{
  "n_head": 7,
  "vocab_size": 16384,
  "positions": "rope",
  "init_std_qkv": 0.0276,
  "init_std_down": 0.00488,
  "lr_head": 0.00765,
  "schedule": "wsd",
  "train_tokens": 367000000
}
Each number is 500 + 40 x the weight over its row's rms, rounded and kept within 0 to 999. Layers, rows and columns count from 0. Numbers have three digits each. The size before them is the row's rms in percent of the matrix's.

# up: layer 4 MLP up, 1792x448, rms 0.0805, rows 945-1028, columns 256-287
# down: layer 4 MLP down (transposed), 1792x448, rms 0.0761, rows 945-1028, columns 256-287
up945 090:474532535551504514527524501490486428426522425521408492516529478441458431453432507516442505529488
down945 094:484553481502563511453484544555604491521513425575463558451515462613503476490449403438551538531416
up946 106:514437480516425479522526478483445637461494527492487509544461506500570404525531534539516468436453
down946 103:502460494488510515520543582503500425437482570536473546483483552572450470459576454570507515472575
up947 093:454479433455534508443522560414493494437526509528476450462477521478411498485556512457508501501462
down947 098:489461461426514536477529437547510483497487514481575501506471521472493475458507458534492452443450
up948 105:492469487441521573476472511499529581520468517459479520504467513479436468518485514512526505520565
down948 101:561460500481513558479444521459534548523451436542543546494509483518525490504502517525468525500524
up949 107:443560554454483536467512560457455409518561449549434521468486528548461523551468449517479468548447
down949 103:524574461463521533476486450452503519493484533467510475510543529518465507472523476524493522591536
up950 101:397506517488442531490491544522478507455544516478458499430508553539467482546537545503518522544475
down950 097:525444509496527469517397497501579522508536395456452453449525567551498516489530510479496407494516
up951 093:545546468465488515516439564452436548507438426556474557419601513469445515530497541460447472521522
down951 097:504446518541509580510449568527467536515521492548494470464407443405538505518505497491440520545525
up952 104:524431507529496412462472492519515465511502506457495472537474475490443425471539517449478484529503
down952 106:510543503442536439512485484456482495561556500501492416572491486534455525445497513490547480521565
up953 116:501476515504540460456513497533457482531505432512508532512460511459488479458520551491557450464502
down953 101:532454429487504443529539495441454521530555532451539561472546470500496497526459476536445520516497
up954 105:535483466460526515519509553454500511502472444486453481483510434525549512533436471496460511466490
down954 099:457487412530439557520483512494519564539583553561460474516574512524471535433487501568570534520506
up955 093:532544496492526480448477478518535515565500568484546503474488520501481516486493450489556467520471
down955 097:534535451485478515491488490511511534456502471496515537533497472499606558459601485592449429511468
up956 108:556485524458464537424582539609537459483459493443433517446463483487525507489563512505576501466474
down956 098:517562480485549520486520528534519522514546487520504576514490487493464491452524514518466512485572
up957 092:543513486502488528517528553537541509469434442554507521511532554542556474469539513493593503398493
down957 099:473512537518462456540449505484506469458499500511554556449510489478377497505549494571506528514436
up958 085:567447445538461566531566466518538540505485493527548521546584494544514546502458449572541451493497
down958 095:525547475527516544524469480430500498569497536496539450586480441498397516496479472553527518499549
up959 095:550470540421464560500465517554592471477432519458468480463527464500518372499495522503511431515508
down959 097:570565483469543537420555513482487562544422540488508478524492496524418520504541506498536475554508
up960 102:486565554497587527554437530490519505527495568489557540467476452459468497515471493528503504484465
down960 098:509583545532520532571564464568433545532433501537431461475525500492507476523481543510462446505514
up961 091:483481489500497551409552573601506563510533526501482513486508499513510460456501576497548459485515
down961 092:509440568479457539487472471535499502504565605525542532533417474498531546522539538553494472560462
up962 101:410438427493477466510540371468487502505514428505510534511451529519559497502540467481448483543500
down962 106:538487489512531455514584445529523484559544491462434494465513509503531534541549491520608479500460
up963 098:523578485452553453523538511553482509526453513494462478440486424450446496529448489525530443475460
down963 101:428508490532546491513464456532445542448463594489515465511441479521533531500454505482424530546447
up964 089:452454472476481465445525456439467392505437425471486505558510532506548523554563469503450597577517
down964 098:465499574438513498562470510533509473454508507497484579463542500431542487444476545571467498434449
up965 105:544548396569467517490524482546555475532520547420490531524482462525477462460508479452513441497455
down965 104:484550506543496441480498528517534488448476528522522472500430490521461452438520499465473481433530
up966 110:449510525531598521595551565533511530504443476504496511521461493518502549532519532530515499549499
down966 107:454550496519430457548446483542382526543478466559470597430550440426545480509508572501471490467461
up967 115:487514482501509481463474493594517587516442517585532437493510488528406496475474595470503508516452
down967 094:503542509468536508478438455431551464468470519519474464525517476443498463476455583452589486506532
up968 102:518506453555553470532504524567499519446495517494526534465586525469525515481508529516467515487487
down968 100:549553477497538552550478503451544571501505438519539518489524507537520551515486482467476547541509
up969 109:502567557547535489477504545463502526588499537521451491454515511514546471480470565492495482440485
down969 112:499493521549545575482451538496533444483505492440569500514571528438505501508471427492595526541589
up970 117:464542552546499533567571499534558510498430521476491527549522528569481511482490520376471461464520
down970 119:494480437519450521512525474512517534507483486392453516380444518558489474459566527534430455488480
up971 107:488443495511619465478496538466434543488482499486506488475477538491542523477471454439455506443505
down971 107:525521599582450549585424453518507504464534576482490503493450472518495470509487568454483554473527
up972 103:572474490470461562599496495513484572497478480532433541492533506480498455588533458501549465559525
down972 105:515520537442567487489527484521478495508551522489539424531488474519534470519537489498483495550525
up973 092:451473513487566541563527526503528509514464493605515524487446532525576497524497551513554475484465
down973 099:452457539499526456468447482464428471511465449535493434456521500485514454462522562524498467499468
up974 102:503513615490565446488563454508469530508523558516517463451519513482543513584573524467471474491453
down974 095:527442498573518500445429403537528493480535550502493488505522544548553483427475558587476481517505
up975 091:530443489387500441506456457516447507513536588565478511463577593430467541471492467505484545483484
down975 098:500511457471477466471453458514500535580465544562438507428503503465468484488466474468448470528455
up976 096:426514451510535503521481481504558554450466476498500524520495473533501465493457499519514483568477
down976 105:474451554592485529480507428526474472494501474511498570474537446504575511446576524485492535472543
up977 102:501416471471490471531459571508459615513486542509464445476530501432559514514478462503550530541532
down977 102:511515496488525449438520501473465534549552545480502514513442513456560477544477478482489402490502
up978 102:520467528505543533483499580425514419500485561502504450460543487490499478511555442430550524565551
down978 105:462472516403523592499447516440444478584536542486485475548491493488434453549543559528520532485515
up979 111:448466499494526525496591506500547536477523535461539489492461496477509516503519527451461433536442
down979 112:478504441472440500443463510434526484492496511475542475471465446550461516501473480488423509545497
up980 099:498511514548448489494463481503475524463516501487500493462608422503517497488526509496459535533441
down980 104:403527483502459486475400484434490561519486510477539487431482495454558558528548539530565513491500
up981 092:526436526540555561522488509539482489447510548478522495514445501500504450545510411432501519480497
down981 100:509524516504489459508462529547518508486552555517500406523474519540542501494549479589556513395510
up982 095:507405522538504565467513435471443452531544501560476542420516499489465451471524486505547437510453
down982 101:520512540482509557521553496454499466527558489424512533504549465532443446486520458602511545528552
up983 094:516539542550533467585437491539481525487477575503470477508481437422463481558457508541529517474498
down983 104:555534510464505462502448518480492478510509529485582517444519562574470414429379486470527480489467
up984 101:584567536457541545555500552559484467512486540447427468499557476491518437541483471491499515479531
down984 099:471556474509528471563490555536524551498572440506512567526512559578521519484474564498506557498499
up985 087:451470429469536521580531474527520528449453498468547509515513411513507540490552486528495455513501
down985 091:483453481533516488535484464531502486521553512449472466437537548484517534537437503506515482444460
up986 096:525498457543533527515487452470473505575508543492472594462530551475547537542508467473516497460505
down986 101:512504518437506494482477462464488536483532539518505475479513551480422476560582519500465524455586
up987 097:456478525502490445501519527476464453562471507505467528507495500517526508522526561528523548469464
down987 100:504467541445549513484490496437575481453452503480516536492524414574467496499528536494512592467539
up988 108:499499441543503525521499453470539382508560455531543534551499483501453432529508552588594481488447
down988 105:551468468423453521531546535454536460509551472531481513460544484474605391532495554485474418562459
up989 090:583555443390528530474503468483560571499493495527509538492502479411473499476474480525502512516545
down989 090:541522503528468493479462492545529488549498419463525542496513546553509562511431508451489462523483
up990 093:575487486507519509406471536480452521513452561529475450497552511433494455455521466420500464525411
down990 096:494493529487584472572457565513521475377507499558545516614452543516519517526466471466532503461519
up991 105:571515497564473511521474528494465537510526530509524510518448464533479517537459504497471451516512
down991 109:504491493479479535503450524458499494506600489485490448463452504514582506479528542514524520488565
up992 091:463510489634564496448552525533453532454511470465468476478495489485512475515493479526446497484510
down992 098:489500509473417510526505493460512531470621504443428458487490541478544525490457450495510477484523
up993 094:463487487496544547457515438498487505499519489482466452451530460499518475469465540484545509505550
down993 103:576507481452511551538488554540482579499473437512442493465514476490514491509468471480441559470496
up994 114:503515554492502560503482453551478562510489438493493466510556456507412521501413512444575516466502
down994 100:484458505516467514531458486451506482543513498465482537507495510510538428539563500497547543477427
up995 070:483518485515467525558468506532441515553511480504542550474544501524420452460581469550454539443493
down995 100:520590516538486528565480448521502495506473532481560424414534537479504486466492542534532557480494
up996 095:504567489479522470510490525500438511433473432509559502504550546528526410490494519431551528508562
down996 097:470473514496529498524457476469486475505449512532558503517476473512500579502491464576475483435497
up997 107:499440439490484417551498479537520500601585495498557460475513482543512463497484470572492489522600
down997 107:523591489531571505479439504523452581551519555483509496489507480557526476549553415566496565573483
up998 110:551488495470522483506593416469555492561518533510534489499492489498459408500454447553519521490548
down998 114:540527508501542509437555463432534496515492534410493485534452510511532466448486503561537523517539
up999 079:481559502558512496473478437476444496470588540524472516507448487508482532464449489547474569517531
down999 095:501503494499500487440430494462495581522479467450484557474452438452587569472496551509455539564539
up1000 094:594507451468503504376502493480519513488459504553453551532492498460467511492432398470615548498470
down1000 101:460450422573535553551521511503507608542546453517491446521514503560475529548508531506450482415478
up1001 104:488471554471550492495515530465540499509514470567569558498481524505539488464426482473539556471509
down1001 104:512453524527500491467525507453525477626474468455514514564490521449550514515486469507491453464518
up1002 094:479497488477553522538493526474525488476529484458478541505497561538548484452520526436429473427437
down1002 099:517542481476508521612479516567530497451525512507520415494524502504542556502473520448431492526548
up1003 084:555513479529446500462502476485500420518446523522519530482523552487525471458484497542535460481560
down1003 091:523501476487531528529451526494553462511479529485498517551468537530438507514460470602523570524499
up1004 088:524533465471517550455516478528472459544462476528529546470577462452522515473554538434431499540499
down1004 095:479488467508472541560487482434485424497489512493487486505433431504459554515571516522588510481486
up1005 093:595453453500469486462537488520551524573480481442481459542500517491432435568491492543531464466519
down1005 102:539518526537472508454495576535537460508501529511422465515493555524421479554494487478516453458516
up1006 108:510501465572566530500575508524519543477546508484538493508466469507461455473509456432516496528561
down1006 110:462430469501475395457435579531416517504531497465459520516440532447513501488468502546483544522402
up1007 103:562567505503457535475470545513512502467494442454589531518524433504527531530541512497492467421477
down1007 099:492557557477467531441482477479521611585554456496498532506491422507488471430469486508494535571533
up1008 096:480523521607509545529488550603535521430514535509489515478489478512448437467468481523482534517508
down1008 095:549500480491515412459562492536565547483492493480476506498465531562457514543553556504525536539520
up1009 089:574488497492516511470545491536524511456488481528503470500459516479471528495472509458511600512517
down1009 095:535487497473523452499519484416530484486514506518467550481459493510563480421463491421562459491498
up1010 096:516419521469450483504602463528429513450440478533465474443378497472535467457426457523494480466550
down1010 103:528558555522485508407538465501533488556526515544498522548497452483465492549487525464550509498556
up1011 087:500536400525529521429508461524466421492489526535498533502505500494527481633395519515514491488451
down1011 097:528524542516516504493474485568456448509466523524524485592492457473535514452521477510538561558532
up1012 102:443528507449532529524523455459622457470541418493562457559457494462479540526485555518452533454538
down1012 103:499511552541501546423463516522485486461505478507438483485476457522423517438443566503478463556391
up1013 090:509497464511474556506548484492487504427460511463496534445520449515553576475511501562547494532580
down1013 089:498453532524403487507402500539509519530500520492425498426512563536506492479565441478470493472481
up1014 105:530473444499571544422484457445523447527507541556485540487492447556445476476483490504496604541450
down1014 102:458532541495461523441495469526531428502532482498410461491460511483503443544437510502505504538445
up1015 114:510391529592500421488541490534472491517500508465537418504488524530546507471471537458513469448499
down1015 109:585537472493530458474547459524462528494580507441523498558468493474536467525465547535513406354527
up1016 087:463410537479531531516477543483521485481549527538410508507484466556460539422454534498537554582519
down1016 094:510496397521489493456493493516440452459566516482495551489475437552511443479500450519507550474461
up1017 098:491525455463540484508492515522519434520585514466443522425543483528525528495484560472568475557546
down1017 104:546510503509532511485488507521577394527509444584522485414465502505533509414551473523469524527481
up1018 096:575449481533468505458470479535403473513504426548510421454583479453576491419401560558497529488527
down1018 087:454489538534514519504479478548508612446495585474538542415467551459454530564422501543547471538498
up1019 080:608471490476486548468533482576453512499514414482470522475522514474512470522487545461478503530472
down1019 088:492508516481512436468471494460503517473507486521548569486523547524509506463513501500539433461541
up1020 091:495487514505529514420488567444481447513480449482468587437445490541545525518484514458487503549529
down1020 093:518484489522465578484496552457496465435516459518504495490497546525484467472523513449537486555501
up1021 108:540514454469484477487468435504512463483496510435512526512475478526422519479574512494486510471547
down1021 105:535502453464499489435512509467583568491422502471478468548352486497484545514462449555504441463521
up1022 122:469473535419448533468459515533500510538514527487485555489490518461508493523462560528533518419447
down1022 113:537445528526442514495521469552492570477513488560508431430477552474561534484400511471587476501521
up1023 104:401472480558432482552483470506540532462441477515546435484517509537469484477426542456548476542493
down1023 105:524489502592452470551536430441485411510477531522507433498491441502503435547546494540449520501504
up1024 095:419466496496521504461447497508518444407418448552547423577529510530493494569470562506484480533533
down1024 093:436476529534487493494475462466527526411473525455448436430524508420530476491462569514450573545468
up1025 105:496508527451420482420526499523547439469424460583547486452512451468488528501540418501512527542558
down1025 095:491474453513558477510494484518518512506404486426540463514443536493596463529533511494511549511425
up1026 102:536426522484523511484584504452505496444470430510413473497537537524493480438482515477472574534453
down1026 101:501560530549484552520519498494494486471494477400519530521509519514519515477504477422602530504515
up1027 099:527395474551460495487515451525457587577514528481504513534529561548513544521513517513516508537420
down1027 106:458494539477519406480480448466527535439475463483439472549522533485506560507511452537558609542536
up1028 092:511480542477512438512538533438494521410495458535421485495455542496483454470469485449470532522472
down1028 095:465557583513485499464439495488553517495464483499531545426437505500424456484540515566511505493487